Part of a small language model's weights.
Size: 10 layers, 6 heads of 32, MLP 768 tanh GELU, vocabulary 5782, 5.56M parameters.
Architecture: LayerNorm before each block, rotary positions, no biases in attention or MLP, tied embeddings, attention and MLP in parallel.
Each number is 500 + 50 x the weight over its row's rms, rounded and kept within 0 to 999. Layers, rows and columns count from 0. Numbers have three digits each. The size before them is the row's rms in percent of the matrix's.

# o: layer 7 attention output (transposed), 192x192, rms 0.0267, rows 129-191, columns 0-63
# v: layer 7 attention value, 192x192, rms 0.0314, rows 130-191, columns 0-63
# q: layer 7 attention query, 192x192, rms 0.0384, rows 160-191, columns 0-63
# k: layer 7 attention key, 192x192, rms 0.0375, rows 160-191, columns 0-63
# up: layer 7 MLP up, 768x192, rms 0.046, rows 0-5, columns 0-63
# down: layer 7 MLP down (transposed), 768x192, rms 0.0283, rows 0-4, columns 0-63
o129 103:536422477556420612531481441479556428539526475535491478434514479561449468511530582542454474550443505388494505578485395438524420446437447622479587553497564539425486504573538489530474545409489491
v130 104:408442446476534539515578457455516537544439551482567544442452588431532524482446442494603414621472439492545498561416487507429566535422428430459443454557522469501481579560512527436451435481479483
o130 106:488505409431436559501537466534554469500452514469480448483488558495479428443467544458546460612538500510456620460456448468475474379507423495480509478517546482459456480486567379455466534502503487
v131 105:570533564447446445449453502482468492536457536537563461538573481472572545396535510530512574452587510543437491576446519535431463495492528471474477540554555445545578499494474503600506541568510533
o131 103:571488471421520445546542509456516483442524563468507467474522489464597493477459483451657466551549466520527590493554444510526566476466564447482417512469508529462489480489462536522431425549509489
v132 101:509639468581430428543481467499579492474405495567427494498506453572567413478549485493411451413497524477435453497484512499533473535554561477457549460406519496459466577456510556466480534471443454
o132 101:477535458599427424496548554487468506428472581564487557483510512581590433554463476387467440479569561524473492417422483519528508518471476451488529622517587563556425549464535523440441475501493539
v133 095:495432517490514536490455536487537449573562529569495454511468572447475434461510545436431532559544438437519436502538551508592428528587544528487585505463426450483610475429525455480554388400467508
o133 098:468471576479482467399563635493510462498503412464588513545492570420428466361501365534523608417477474442533529476447578574553529451516555434519519488483461510541479539472499438526489548519508475
v134 102:522568453502456454523536419526429438545519479545510573393504534522496462429511497429431536415470408579559508526422523431540501442464561546551465473581473523593523454381496568583507502515546435
o134 114:534527541445546421473483472506467451511568535642539477494536581468548505490425517481536469470493534518573440566426477467458468475478479422529458572570471490442550549520533449539493534515478459
v135 100:468412555516502491480505487545466525445458466494473485396489525579549603470588583562497403474561506401492530438544430548478575556528567479430503532473519535538462509488532555440532427484503506
o135 102:492575492596444420497528518438510500506551513491510499351520513520514611446531472525472415478508519484591479472511523553559436509494469564591545498490533482549446555492591511474581445606489483
v136 107:547483503447497482552540444465559547430407496516400492574553479541492558483510553501480535510431485432456575461585457493557514547511579461448488483517552477462465542495449557575555436452476472
o136 107:506382452468496383465561516485494566445442501472538497545402443520488492461492554472492545522522506539433495499557521476441507443531371488487465467540606502564458586539469530557511373364519578
v137 104:576589463467467483631530462542448570535541531519518466550599551436476482496551550544551381409582442466550486452508632452550440494461547440474429535445497535502454587471460537473448500466460434
o137 119:534576495507441500546532531544446512530516448482505441457480499503554447492457552431534515529473505551492551528554423488486516523506493591531487517506492541553506559485571458482575463475485646
v138 104:549547527420543474480530458575448483504453467541523420520468475410563445531474557520557409533408505514464408450446512416485452539448561445493505446563568565435432409595471560523506534491524460
o138 105:465554591458485487429458518471511509458463499524389435561466487515592516476558451487513539486466516529551548406431553487411495509552542519462465437486534548494611524456476504524527418461512505
v139 106:544426445579512531484488477543502554484565457587486469558439528576588567499500432532529409507496431446465529482483539461461607484564485436491480530462430458530556552564566438525404433456519458
o139 109:518481403558511524451540456458482468568414456455534541507534500579461520584645491490482519562505461529475523541591632619429472485481502506495516469471485466540489447486488460522451512424460460
v140 097:427566569461538485438507488442518544504545494609579465522533442521556526539503468586519496414487444502504464472488421521462556510427425537413452465467557452446507456433496516466417525484468538
o140 103:453439470504486421545419502449481477568457586494485505451595457460527555495596458481577502507521480483497545517489530453581590574505515616574461542490528514440520550543485525517465410564462530
v141 104:506462453550529502475557460427501523412535574505554419457516471614559555509560498461571464440467616539393508486560449453505493505450576487486405542409502569402569462482441464500574517511482455
o141 106:592498487510445492463498505544493481407438600476563474502546477534478581526634587532519497469468477474451445479588484532434484567424449523476429496515506444452488477506525516476494470447542490
v142 098:479505597579414451468451536600479505457555592487473558464411580600565529464495551491505535488453484438527445533487505440481467428596595424490496580435456497409540445477516576437547467531420451
o142 099:563574528595498526490354399478496578426516563494504513529532502506538556521559420545476476492442515421545425496454596583533465434485566501521392490569484465503500423500550561411466479364557388
v143 100:497454404425467428545471431525580522480523411453534540433431469576535519563544445470465571477595489536547495529599474517453493530406558528453518476441423401492511430543500475509398502443426510
o143 100:509494393503565513606438445523456403409485495455504524452530414482475524538480556517475429471557396478510527591477482522503509520478476537512549562536503503474392444554471450557551532555540506
v144 105:507455531550479522525524476447429429559516575566618478509588535544462451441588576474615545453520497409439420440454425537562498540506558554509524446549446485433544445477528467569522482512562512
o144 113:437522649478419405442535578404490505508430577527561479585540499515556517474512479536556509511495537484480556440468559547441544549556494457503484376433495525460528517508433443511482483498547527
v145 098:541569463431601570481595517416534423526510573534467491525609489431496532557446489537440462488419496425555429520511472520584414468526534460503490498587469508483459495465481503520582445525466503
o145 096:456511569511490606442593581397460476492528553544522478480533448526465516485533475566456448433360486455489571462522563416517423491455533513507478460509578484473557505524490533469615432539480602
v146 105:535463438494538518496533448470470533533581434557412530504484500504544550460433426562552557510456406455508564476530566445493522452411540447586428439585462521532581571479522554475491476531440410
o146 112:543474444532483533349461485446516389502458566570423506488466481530491537550487424416423452554514436380592442550559439547487442446394510423550421551512538478466538558491538458503479607476582539
v147 102:442466521451556454583561521571501465436456458566534471574515554472467520470526455512425478394504530545507456467429545487459520577500461578545516399514440431556541517422531546530496482527524533
o147 117:554456530511446456470464489528493495461548463511521494443601510525569455481477577484481570498461572620484542417432484477552503553562509572489528493521515496538526526482629475458583504548483523
v148 099:508492587594539491435458457464468450485469468471433491545475448582548490446569466467558435566449422506510501538513499543471543503572569418450500546542449456536532532520466446511492543559533437
o148 111:519490540511537468500469557429517475469412507419503563458461563522522453496591563504480486529558497575501568465456537599450484458511472452464425535518427498539470489452476586426464526522490609
v149 098:472526516562516432395453485520499434499521529503382476519485577509563525525471417441459565559420509485489548485521424497597420470496518436505449607516437410469455500483534413476478524614535477
o149 108:486427449551528494444517493473523538542418565610532486549529503576544468568441386471499501430486581435519440488484505575566500469433554494582491483506497481519508399443461578488485576373567333
v150 101:574567536561543489467544622552443423510536448478553446575418410468518547417477504485515482472554448598517519406498550528500430431476491464521481484545541514410571503474422530502466599472543581
o150 109:512529457503495556430477455498389478501464461483563488530559494524473465481515695496563468501533495438517490511541555505546422423466462483523558489577507588468462487458568493498495619451550547
v151 102:572577570530470552454444465465457491534567577488541469538551562403560444560506426548446455463556468560605542449483559444519438522450432463466588492402475475513581494508431508482455490551438506
o151 109:511485503457525476411512526608504554530591488464487464452506487552490497459461527442520497498507468561515571501481544544456505487395485505510444561495523546493586515506467545459481550509439551
v152 099:554473518460418494462500434483553448521441490574406495584412506480485562490574465428553513476520577479450391576425473587514500497432521471572534465500498498461555477474545460427508565501518513
o152 104:534471516507520435527421496463638514456500522577459480554427482571475494569528421534513523477444542496461411481390497535558539529458576405456454494536506442447489399508433531518420485452558370
v153 100:527410500514449429556513518565488429460615540447585521410411490530470407514505487554414558482490522481544426471515530532505604476524448538495518480528438457416418441554458527580507503516538444
o153 110:550479562465539487508506575354509500518522454449523519454548489528444518472606532573514498459481604521612486443505629616514483453500510417533494468534543480474529451487461522564510489475466453
v154 103:535441556599428520415470518457434520551493448566442426616427460458569573521489495471548560412516385428496568428502507516521463537484496434458414519537468505516424525546463546524457518521563487
o154 103:516491452545451490464493610465543472493402471543511544557526449526465500517566504521529504494434511483516481451487511526472473544495473657532430454541393496530557452458451542476466521464482425
v155 101:520461440501495429502506433554534493536447600433530457592469417497550463568485481552499551426496441480512585542478511468535580557426453509448432396448541462505545532506557417593516574537498551
o155 105:465461466545564502487515474560508509537538452528558427462574551411457451558456526457441577496588352546467501530479502493503549406487540595559478528546547487472450492482549454545517542569445566
v156 096:433567436530570561395525490491454432523584538521446495553497447368554545439525399453445484512539413533531507485463436541589469485482500567533561589470573546524546514573500529489487472484561462
o156 106:496434445449616494405511486458570513431483577599529530549441443520505520469492413469510391509503583444529415491469475497553511517492576474511503498532588574451573446503474680444497436519554404
v157 101:568526478465443492534467508464467533522394508463510546435566546544545435470441577460538468530452514424521593527502575536534578401599502427458532398578452482524431529487523487417559439542491549
o157 110:591501517481419603542496537521525452477458488428491490484475569448442531478492622478459555495598451517467512508450567486424462442503443562471536502581423447510530549560460429523530473434494609
v158 104:471453509546499501458421566567431551509486440580582455411476456409572561429486496524484484453537572463428438511427559565480466542549465506486565587526477433439465431425444538528564432480518485
o158 108:475546552501488394458481518391533529489440457523519451586506505505532650459522505461489518447457562584501525484551495501550521451559518598435527416381505463487405536510549502438486447438502470
v159 095:391527457438594532558509538454431424465538504422491465443488501548539418520508582565443547569521519535456474473482574454476549501517517461473456418534481536607492429546438509489461455466505488
o159 095:467494494468527526527599507419487370485571427433569536470520463483433618506565634470449512510472451610475505489425567526475456499454455495531630505457433539480512479500468543428501494607522474
q160 110:451474548403481567528465539451491630476419499475543522484556565554514424541488611506517528487502519441545540603622512454436528453516473486559505486447580540430563413471435451530481470513486436
k160 101:458425518441582456496470562563462504454525437470500447465468535434474611490508489494532490478606509587515521487489516554458555479476529469503490544476526496409459588466513465541498476514407591
q161 089:522575506542576560539498514508509422488467484457486434473422462498507483515508580487535542429476472511437445509433529520554434606514468430567455452444499602553522538532568580467572471462570450
k161 097:442445503445567458522501527564503516491460510459553510517531558417423527532490531457438492566511426572474552468570546535430537472582481557460433535479556515366446512441538452434509534522475523
q162 123:458457524576503561568437534530464597440549543457502531479486531533486500449522537515501437540552559589593505505581514479478589409484518575464443491563512422456449501440528506504405465454444536
k162 118:521487478457486524547488538552433599432555459416475407428466607511505516416415486530450601511521454488533611455600465539444514455509514513505487550527593594461570602533399414466444468522554502
q163 101:456583559477516539478474486412462510530501457410538478475548547494530483471477624479471584498505513540471550619493435443449478461547512389517587500472417515458506393515475523528474517515495508
k163 088:468550512544572508583488461493480651489520478428547456544540446539483422566480526578496576505463506446535495466525474575414482521528497578568521520503538611425460388510506508432461513483445471
q164 095:487452568512494508458529487491512541495499530436412483501404470468429544478473499501469477484536473509564545412504496625531541462408556601460452495589525462506454488492465536487411508460367508
k164 111:507594500432507505459532475475494534443477399468462424444478582472486472406431479549483551494545444561468583569606458572421523551467560504482531483515527561525499581459447468526439496490499482
q165 101:491428513555563495537519448575505573455526548521526450518530506535480524508460570412413511567557539505558555499501516517458638481462565525409371533536467454483440549506476476470468489397383447
k165 092:537561560524460596465418427569496484447571427407477539519472600485491421444465475546442564390539553574522494438594529603542556487453479487508537435428480516454488542512455440495443452547529418
q166 085:583487500521456545505470539500545475520525469534470457505442464469472576520617444506562465504515399497551453466454511461546465605539469522479461405539484419502519438553571554546490565568501522
k166 125:433507596486527509539482486515403589403493445461503402499511599523495483504414454516492560541551457517539620443593540575431552476479539560500456563475546572460513570442455472511515432528540429
q167 143:476456598514540526510471483524431588427501573468475461536534489551413502415475522478454455517528571513500482453554493595447548441501564602522426544495502537494480537430431474456435415428424471
k167 098:422516562442509502567534504527471514494572490437545445544543536447491524478429464499431539505478530458534563471579505528412530488520536585499443556488599624469562495485421481503511450458536395
q168 083:420506453470557443560445606552453533524480517534416414512498488593562389516496567403543468540494535439539481560545529366505420383429528521467533502505512429557478501540537538596432455508575590
k168 098:567432516563417483503576481477477444444548484528557533443495444514498490502557515473545474470448586575529434484454482487559440531405561499518603468430507432507475437487485499450530506477532513
q169 095:565536561425542424492562437461556502589537603520515493503593496443538549489582449455429474582559497517486453457421471443505428445556460441534550458521432393465423561468505543521461467551424578
k169 082:438494434397566451434473567487477414518507468462529495485491611601418554562466488500507536474501569484547427397471556444516506592571503542530549565454556490567552466498505402515551509468542539
q170 094:491482449490590554570488549444504488515471504578538553434379487473417482480503549551585519596560522483518520469547559533476476519539567456526497562519520412515603498525534486530477543559468549
k170 102:513469485535558431530473465581543484437436531507590421406454462465465447567468458490505475599474531580529458517565448508464518423387435445455478604483465559572537546492478485517466474595471458
q171 093:468411542585445432484484403421527483528463515577453473469526445519467513551545540379467472509448468517513560503585483499546496453487564508535425608499461591494406575529471427429405453523532525
k171 087:488559544432577552491484443521625530440426491575487467437531509460468551492525475484437556517545452450473460521511403477445437477543556448477553536461556475513457507509556500549532476552507439
q172 093:494527459408528556452532524527538500469582446425416535533523466472474461486512476564502554557575542561556385490463498507544433557473523456467492544505536505503524451533530614459476492548496467
k172 091:479566515403522516444581564527460457517431474538540554584490478470570556477431539598509510537462514524532577497492432475503500456566492602495467450488597594402535484521557495465544414529515484
q173 087:493533551544450450546454415516479550522488531504486527400588434427524561446583500561486478491476544535526473582566523445463583522455465529457582519457447512519387543542564598522475422456555497
k173 086:531538495411526444417552523458347471515470449440435435461544529482592427482493519497510539508460429473446569475454527492516611561593543482524411483479447502567569498512521584555480518588466522
q174 086:506440573485429553498512429589478510398473584502521478627551501416566536486489422427542535548534432578460459537539586491494502536455455516507428567507538504444556547476416437466540528447461444
k174 086:536541480438575565444445560519526436578414473569569569471459479532440520459515571553552562519528520535515490481476425467449460442422561512560514471553519520468460535575524452480516502499544430
q175 101:457401454504459459534381519570491412537503557503462551474503505603481532499500527401443505465570422438571474507439606544561517467479542522573484559418478476539545517526572504511471547445559468
k175 102:550572537502542463510412356534508492428434500584443582525434480446516537478494445444420570509440481464533550494502552614545452483520557534450491464578565530513472443514434526522494501539504490
q176 084:539542589428481497559504544569525428494534574438412533458546464628464480450505445493520488460516549524519486470477511502421473454493529466435484482424480445529592589530434489505477553524602566
k176 088:604518496521504534601425430462568463585518467525559489500516598471489553564499485487575489439544494518486421497421418469547456646445569536488537548426579467541439546378473552466442491580563475
q177 089:579533511542492561459540482549432564571437431551624495545562526537423450521532515581493453555481445400536529566467542577456485515531488475548419434520456480549497580600491509558580480470495478
k177 094:525612467511549455471525540473480444478574517480440593615414475478414504499474448603470570467555492508393511526551544443567520545489488476563555568449585532531436482522492496454414581507558425
q178 088:536468467492406541520586556481567557550527482524498555492570455600538432547468490543391485495521450466619526538575498473393537556534465424532492509500541482405393473540494483467531461472568561
k178 093:457516551389508417421464526473509479458524523536480555475488470528531620473468533575441530413560491500486485393494495397517426473597497494502542513432536559569480426479535568521484442548490565
q179 083:519545543563536511539468453464504505576484473513535557508605491426490505445451537543510562454489513499539465498536541419453459578484428528504525610535593575515456429474542580488451475532454467
k179 094:532464502419474486557592557469530541501542457575535481504570504449562589465566469435421488480519501427503481548528419469512512610478574414483564486474572501579488422535470473516504495539541486
q180 090:504516594481571465490575490501528457522389500444470505553481528474511545477466518446480455484472509477500510475422532486481389479524490515514548463486546558547564434445414406612489539552426447
k180 090:509499462507476531574559550420542487504579421549477496352399476544469434564514573452507543478495445442488402519496529563471529576492439456506568563556394447470428423495493528509562475504605452
q181 086:537482545413527505425378518495406441546525549541600464438494593438524416490457549515542580476470646419516393474515440450511506537469555515522541540447525487461557498475488542484496502521488448
k181 085:450591435487523528506599481504554468477502442603461483547449453510524384451513499461544436518478406521535488505470564425495521469575473464536513555519515476479470479494463520441481565485520539
q182 085:450507575484508459460489549523471481464538636534531575468538475428470588553469568455509480485401493369494428449555500612494523541355421467539451470427492459448450505545515531448550549546434541
k182 092:473519562541438460523501479485595534526583455479417504600405473513447466446508546524544460527559548568552473532533520532445422550487454524574592554432557560439527471531478518578574599562479436
q183 085:499491413531468583478534498415549448548570501525513496507480527536539449506559476500511526493398562488466497504566523512540542600568482530535510531486545596424435457528596477452613443462472554
k183 087:595532508499498527439398464541393425450505558474517524548531437390570549475445475501516545550507527450548555442523544512475525549419585481473470572471484474548566507437456485533557524533496578
q184 091:508465543456551412511423560484415473593564488508486491571468492518539538566467513508511432474563559531538482411490470567563513568454530521527482503428490436609581480418509550611518466570523471
k184 096:423582487566504531505547575431570604526403438415508542482465515474513525510605451498461539600448553514559469532520532473544497570509478555542504503413452459406431421492555483449485564550487479
q185 084:539443420472431500529562456505505508503516463433574458518419506456557482609523525441480440458504519508542511499569474402493545443560451496422533485571606468599493389460468442574543535420625385
k185 092:453495566528417548526438545573464426477431451453524537471472368489624501440477565464453575456565532435424559472463504461582459525482477488509499549430544535493451524539437613550559456442455581
q186 085:464539446525480547578387475465592521520487508547496579524430548468608500395543595401518488542515581551511472600543585522508575483501523551515495524536441504561462400522463516489483493499596519
k186 088:561513462515555523484517524471590523438572477390524513512427438443539481528511532505400532460480520588464519550542557541447476416429556473496481466558445555537506517462465543590550470543556541
q187 088:558614436551589510531426460575565466458434558512569461574491462443491446412520443456503542441509472447467475551454532505440453538476516488511481478458493503475430524508531457491479491385435409
k187 095:483488443430515601486412544583539501461448405522435488509461532521542571557434538524596507503408451469487577553450460597498445437572553491472528487533564420469485531537468470445511459545565554
q188 086:468479497477489415486538563438509497525585488482482429464441566502513424554501504523545481528541493471481572541526427504508527468442411566531474453489520484586476556493453476490579483582488520
k188 095:442484516551435395582512518489497450486486488468438465497490469441470443502538553546485496638415473586498505500479529417481496520491481505523429538445505399500497421400497470508379394553513558
q189 084:453487580511546418389441497455522474558571464433493474587549504469491518405471505543521518413498526460583567436493474611511520506489484493507483614477402547502516570445537531373486433439442554
k189 090:421464571384531500498515512515504582584479476589483448480509529437487497475552445493461468518524540484500483529524489595461449561532495492501539494608518497445467541477568459400459478605498552
q190 093:558595481406557443379505494435553461409474481588471496484565518434476482489597507451553516478464497544557502507572532549550459557543520500534489508488560471550521556492576560502458601413501523
k190 096:485432507542558560528546426583463559555425424573542566415507493519526522531479528542521499512428446527549430409501524523512335544507529443479548476542455528465474488476447539412512534474427456
q191 085:401442492509572555550520531484522595552523465489485548482417539503440459551530533417587552566436542495568457556552471546461581475505459432530456567488521599577509477560423504461543478462469564
k191 087:490495534523536556589565539421521412585546448561524484486483439543486454524528542444464578573490532501449542574469512434452427536423578478513456498485513505497509474513491551513567463585443490
v160 101:454523421557508417553476483439562573535572525477534487566538512565483524483526430554512504552435455514566476579584581578570446578361555451557569542437551438529513477437515463575471427421436430
o160 102:499504433508611582526517514510524560542553540436509507516493491523344477508505499517526453549495538483478508497543508492545509376473570481477547488433343501562512502437472547555418463461466496
v161 099:572527465551441477524512516460569512434515435564553574435459555460522532528475442474407430534597438515544568484508476407499517513508477538444516572506529466559429520436574523513460490459562428
o161 098:570541528517479442548509462465590542479502476530559482503566562505464470495488488475528471483471481494597502458530502547515541459551465572451443555504432463465489527476484458463498486551503416
v162 102:467557429573530561557550425496441461440506529566469445426408503562563563542434520559446520577526491557418467586540602471465567430473571524457572573432460468494535434568499440446513466463473493
o162 087:584522470509482537503427528553497399561452403491500486397441570573523468593539425485483537556526419562509465516540511466547461513444521470460412515502388498419452475479457550526429629495439470
v163 102:527436556472434485521538467467556560430535548522549503491551549488533389575463529574554503559539415594513538583452456575594469484505513457566503558459420431445545564569466519500492436473501557
o163 088:531477513475545511499493505505530485534556393448451498447450569549526465430468548504545469555546432555514550529529486520564512462484564607574493453553493542489467495465496440513554418534517546
v164 101:534553445454573463481556542520467427488561404562463531510561568581444441522550562441476539475558508553435476556414482476507495544509430531457475455449518456579434450471490489549567510455535476
o164 087:534563499469495490562512494524487513511463442439436540495424492452538580498519476560522449530464489562476489620461437472540421508554481741447551445443402517497525581455516457467486448474471533
v165 095:464598439521461582495439428490571522578474479564461519546534467452532475534500482494422479576453513443443525581548575473546533520421530508525526535463495462457456503481522448425387504564511534
o165 088:553525476544495541580423436586497401455515579515517506496547444489477420489499452501510542516447462528428492526410410482481499539541521482464434543497436519458478440459423556496425481522479503
v166 102:518394443510464571532491503431471478543525575517489496437430435513499546480593527519443505505510542492466427531552538534462494452512483550551473449556497416552552559458452455449446500501506430
o166 099:501494513550504456456599466453482459558529395417548506491563437497449549588463545581498541460516483558520432493568453524509517444446431612543503496513432434446533552524628387515482508515411454
v167 105:479563441579498480486571488565540486480449505529522515405511570523580550412432411432534449494533546488464529530492540519460554425420419476498476507476529454456490499536474555545515468567502564
o167 103:557466427546441527559468559511480523486446521471489440475492442600557518503533559464526527483540534434485468471507518409490489523387517453512449450522512486525472439451404545578564510368616504
v168 097:438460562523551477588605607507572497443425548548455496473602520441495390594464510450436457460523524574595541548429538493526570494582489500574486521487482537443454537528576563561561418479523544
o168 091:489502477498541465491582553429505498475514509510505427544479513536544469498486576510572501521520587590513520425507482546491550480525364348512482460504600538508495492455474485589543522512483557
v169 093:478467486594546572541460511536532532548582476532560459489580516484496533514505541463469590530495517464629443517426510485528449491467460537534490516494487428475515449462571549523460518460471554
o169 095:495517519546449486488535483480437517499471548495583437544519470505512432492428636506452525490471602428507486397477457452467549517584481380464444498534500520583569406506540479531525508558508481
v170 097:589439427507449489512593568440446495422429549543504532454496502509502501572453452435563435395461569566448539426483461544535497592496441551535434519534492452520475478433537586508544577468393519
o170 096:507554470483516400458539510573416525436485510552508438537581407499449481516501586474502392438507575473582546499517504540388517545569472647573471519526520494515544488482510477504526577475482574
v171 097:489540438456441461576450501563593529501512438420567456493447532563557563525439511508431529518444535486497469472533495452525472556540525509460455472469438479439513433589470545527606555554485564
o171 090:518502466558547556545412490369542481490649467472553521452499458433511552486544495506485475470448516493495520496439437483436556510549509585453492467480492445545467616474517488507597478412526521
v172 101:510424441535568543560470501492496563499492460517584523469428506454474554434428526404439545483466422532463464550431581505430576511476490429547558481456521416534512466508466529564537561434466444
o172 094:527483422550449576516516491482480495530476447483491393482480503516483511481536478484419479490506400485434540556507570500560507495500552539509532395465486409485524548570494454520504436489452493
v173 099:493587453449537562521564516490466546442544555473496430424500493546520545427448419402449479458519493551537429448582494468540457502543501487545448490458434507389529547466536560411495569449541593
o173 092:465457524546479499465477470530556443574491613543476563563505484486471403477498496493492481491485473395522404440511421524438519560468501451519532486564486488478428551496446547462547629442563516
v174 103:516435559582490487551504547419591550562492465478428440468556535554535581512516469509558508412474534605587510586453554572419557465463499575503416519507519456469461458499463536489477423447420463
o174 096:511494511466508468461474465504419460509527524507548492499535390542482500595509637408528464421555607587480517467463470511521597511550462476568492582544466537544502433501498457581469531592503485
v175 100:456568482551473486570574499574545554433437415549513535490577502550436607476565511531516426555544471575486489454587509514539455524541416462388499435528552536416524519498549547411543486505452513
o175 093:459494487487446511450524524490438566549434523557531550536580465470568609497512509539494399442453504451514499519525494498470478499516486372429520396554502458450510475511399587526452519491473569
v176 094:428475476549485474426439504575532435463383540516544462548470556462537509481487543501491582547502508441546521508542431578560544537500438478530511488450532445503591526515504448510508573432402538
o176 087:403523504624533457464554436486450547472485444465518545596524437412546459478463541554448478554437525455554529479537455517514497487578435437470446448508472549558550484432554536500543471436448518
v177 096:427496440462515482447432535430490510526495502506457578550606467438556494396446429577494562571534480513440527510458517483445491577534554503582510443525513496529432476577403484446439454481583527
o177 085:397480593453426506532505540552507583549491596486491534574477460498559525448474540442465437521529590559549480445524495430466562508514544538490496503457597597562533544516579502498453408524472561
v178 100:431575419517431490496427511445470559563485559509571442538545498559560402493502578443497416475423454437427430531458518434455448527550549466544572458545471537405410463534505482499493494504524523
o178 095:466452375503501558550488420537569502510506548459548589443437406591593497551497461475530428566468459466519500467498577509539375499432511443507426466589561502468500495538515535539448524363487419
v179 100:480487466536535461451490503463528462471521556590551478498568420611496476474489576550489534530480498451449447545547532575436491427522487541556468400465579454397593475396586469439550441423489529
o179 092:391478576556430455453481538445503552625427554525484524549510521551464490389412388608470513466561517431453482504549550464422518547511505506510478422532500506429505584526555414472471506452545526
v180 093:540456456512394568516472476571503582400572509571388441546492549414449452442468436451534582474496563513499450462521440481569443498402526456450451574454550554552442477418537552413521406545540434
o180 087:521533403519527553502467452561538473409560613565408554519433540558608522620445534459505526512551468481537535524517461465515464444439580547539447496524521568480472492468423641456446509415508442
v181 101:446585446543441550528534418537548521458579561489456542517465538445420553545521538484473518414435478494513504420437497590573545549456427501424556464448438471528561551487527451435485549500490460
o181 095:517508482474507433561581425520537475423470463468460559504564483528492483431508572551501514542424567528465512464440532569496428551562500655429569462542504553575500444523499439437562569415521433
v182 099:555487482585542420478477533535568566545581426494546488523522470583479519453420432535575550502442487592584573453454533569442594498559476530519516473524464480564559556505565482467544482534509468
o182 100:434491552507532436527486565465458536540563489489535490501446527509473439526464590507450534483547544534474471450454540580564483526503498612574525435445450527560451480463485476531515469510508448
v183 098:475520432458433530512570505547489551485571529533515492416530499540547431525511526566424497413403546454605540517519452549406440461537520540511565494417466512527585500516463432433493509545568536
o183 095:523481458546569538486541485504460441516546541521486532539494471562441501536499497452477498485487581419509421450475457532528466463486500371531509542597542523483479447492533465578528577523539386
v184 102:547432496412549430437499446434501482466558421538461486516510524461416542510520544406572520531533446539562513421542494566442485436546408525561428440571565479423535564484528455572503548517533528
o184 094:496486481446491395428491448470506492442474528502435477528548570526489460445552559486500422512537473525559473485497501533405446483539438631516460444569556500431558519553465513518565528554491591
v185 103:530481499426507468484521447585484471511424406443551436506483568481384528443467531436519560482545508463518568499567594449570503529444422566569521527546478500567512468472509488414423513517446533
o185 100:470452513475499579487463576512576515465522478559516518464489572458492492419468548462492597503495532528420615477537619460496496544544495599565471441511548507503519491553415595530495405534520565
v186 098:514474459430563545424446460571400514468434442490427497555524562519450564521393454552553444576466444517502504414561439540481553568525501431447551524476515512550459561471508495611533435523596529
o186 093:449516567440584491517459571463525487473463512507498507451558596399481529446502390471494474591514412599563554571537551456413551460530456547473467514417429506477529502544492539485490413473499489
v187 099:422438513435519442574603470511554549432578503447444489579419472455540539478397465476521544536504466478435555573543427524525568547480436495476484494411464478477468449464444492550537437533591499
o187 098:559495506474478446439520450468420499473548569491516479471551460481475527490506518526509485575486455445470510531465532457478532524406501637466476525543504434546456476527494482522586453527513586
v188 104:510434493470509496552518524451482455509551547411530423496395494435438464536448491508521485442529472534535419438438518523430581528456471437467545547507402534414448411510532528501474533469447510
o188 090:480516378594528528431428487444525457507495363446552467496529500561411478594479586500561580452442487503462529503572451539497508527449495552597464528510497515435508482547540442484503499521415538
v189 100:513396565547442513416533489423533439459550498543462412551467512456533613539446521551422420451502572464513503572481585454596570523473496537506459587489459522435518534479507510530422492507529398
o189 091:551497471480446499394511435467480496547518468524576473476515475490485587588439538497544463442572418452465431533496445474545545517466494598610486495521530486546483499541552456557458573565433448
v190 098:552457455464457535460486453455485476492504523427541435460535486492512463532446418527502439552389446538601505494515509504545517450436430574522589539418474496439535550486462558423523481576589527
o190 096:556522514553509493428557557495528490558530540581610512520563463570509538549521488491519434425482526502504508446566527515480533495469470324465519502534590536456538522452508518485569547415553538
v191 101:463404492572530432484440589570436449551538516550457431461540469444445526537438491473537456456439542427564415493459434458509440446550462513410451534418469450435530449527569433529453454535444506
o191 088:544519475518530429440530388464554525521450429461547430509511529446511489456514541557548470538515552541495507523495478607547540540522528444491469501532483513602575483396551509535513411469448554
up0 100:514422437446427430484487446533509430527513508570428493510542464422448453598454369489511461454433456464452410544460490534485407490514455443498465543523568485443374587532494489509477554485519487
down0 100:476468501569514574517552499492506511530521464511444487469438441481548550447504378545440501479416557554570587515573464491582449491419512391515589500488534555533511439563409544477454418551590466
up1 110:570538418468437503459481460515578457526550470547519530410431477580582467469474565549498609418497556556420477506506442406475461549460546530473549430406482487564478456554505537469559481473549477
down1 119:479484468455550526516492498441466459542457553501505519548573529484566477530467687523550487486544602472445513459506491480545527484518497597518495429568505461516370593544496511483495350464474529
up2 099:482552449444453488442383400504556463443455490529456580543437528521480574548561499506573533520575511538530514537489483556465510535514501499537477553599460491424501548542461462542482591584515457
down2 108:521557518601473602553509476558452606524455484413486425495518402572515447422492505546480451473451562612551534430511511526528455537500525368492428525431550473446543447493493563494520563551497545
up3 098:511511446462435488516453541530500505597513502556495432488473500482452458520573500553461537433478471479502488458505427463468413519438479480547510415450474364446438535578469525440544475579464558
down3 096:567527457503549532454485464522541551476503462452451462577416443529583590444506587549531497479477414466438536476427511585489504483491575611443577499506543478488505528498385415550544470546523468
up4 089:438479475595404527550521456539475512585415551606576439588469537531562436539538519455564414499529471437557450509420459490473540462577528514534512484506487489516448559495556490472499431553482487
down4 089:567496455486496426420480541423607479481551489490488465371518465510521535492511528432567527402427443515511511483565576537548480495440452377504497489589454481427545413501501518570562564553530504
up5 104:560571431450454469598478532452493418512453470474470533552483501502549492563517500452460529503535401460526497539457511491476503492427513378575457435432515464481471483547537527488500519503516498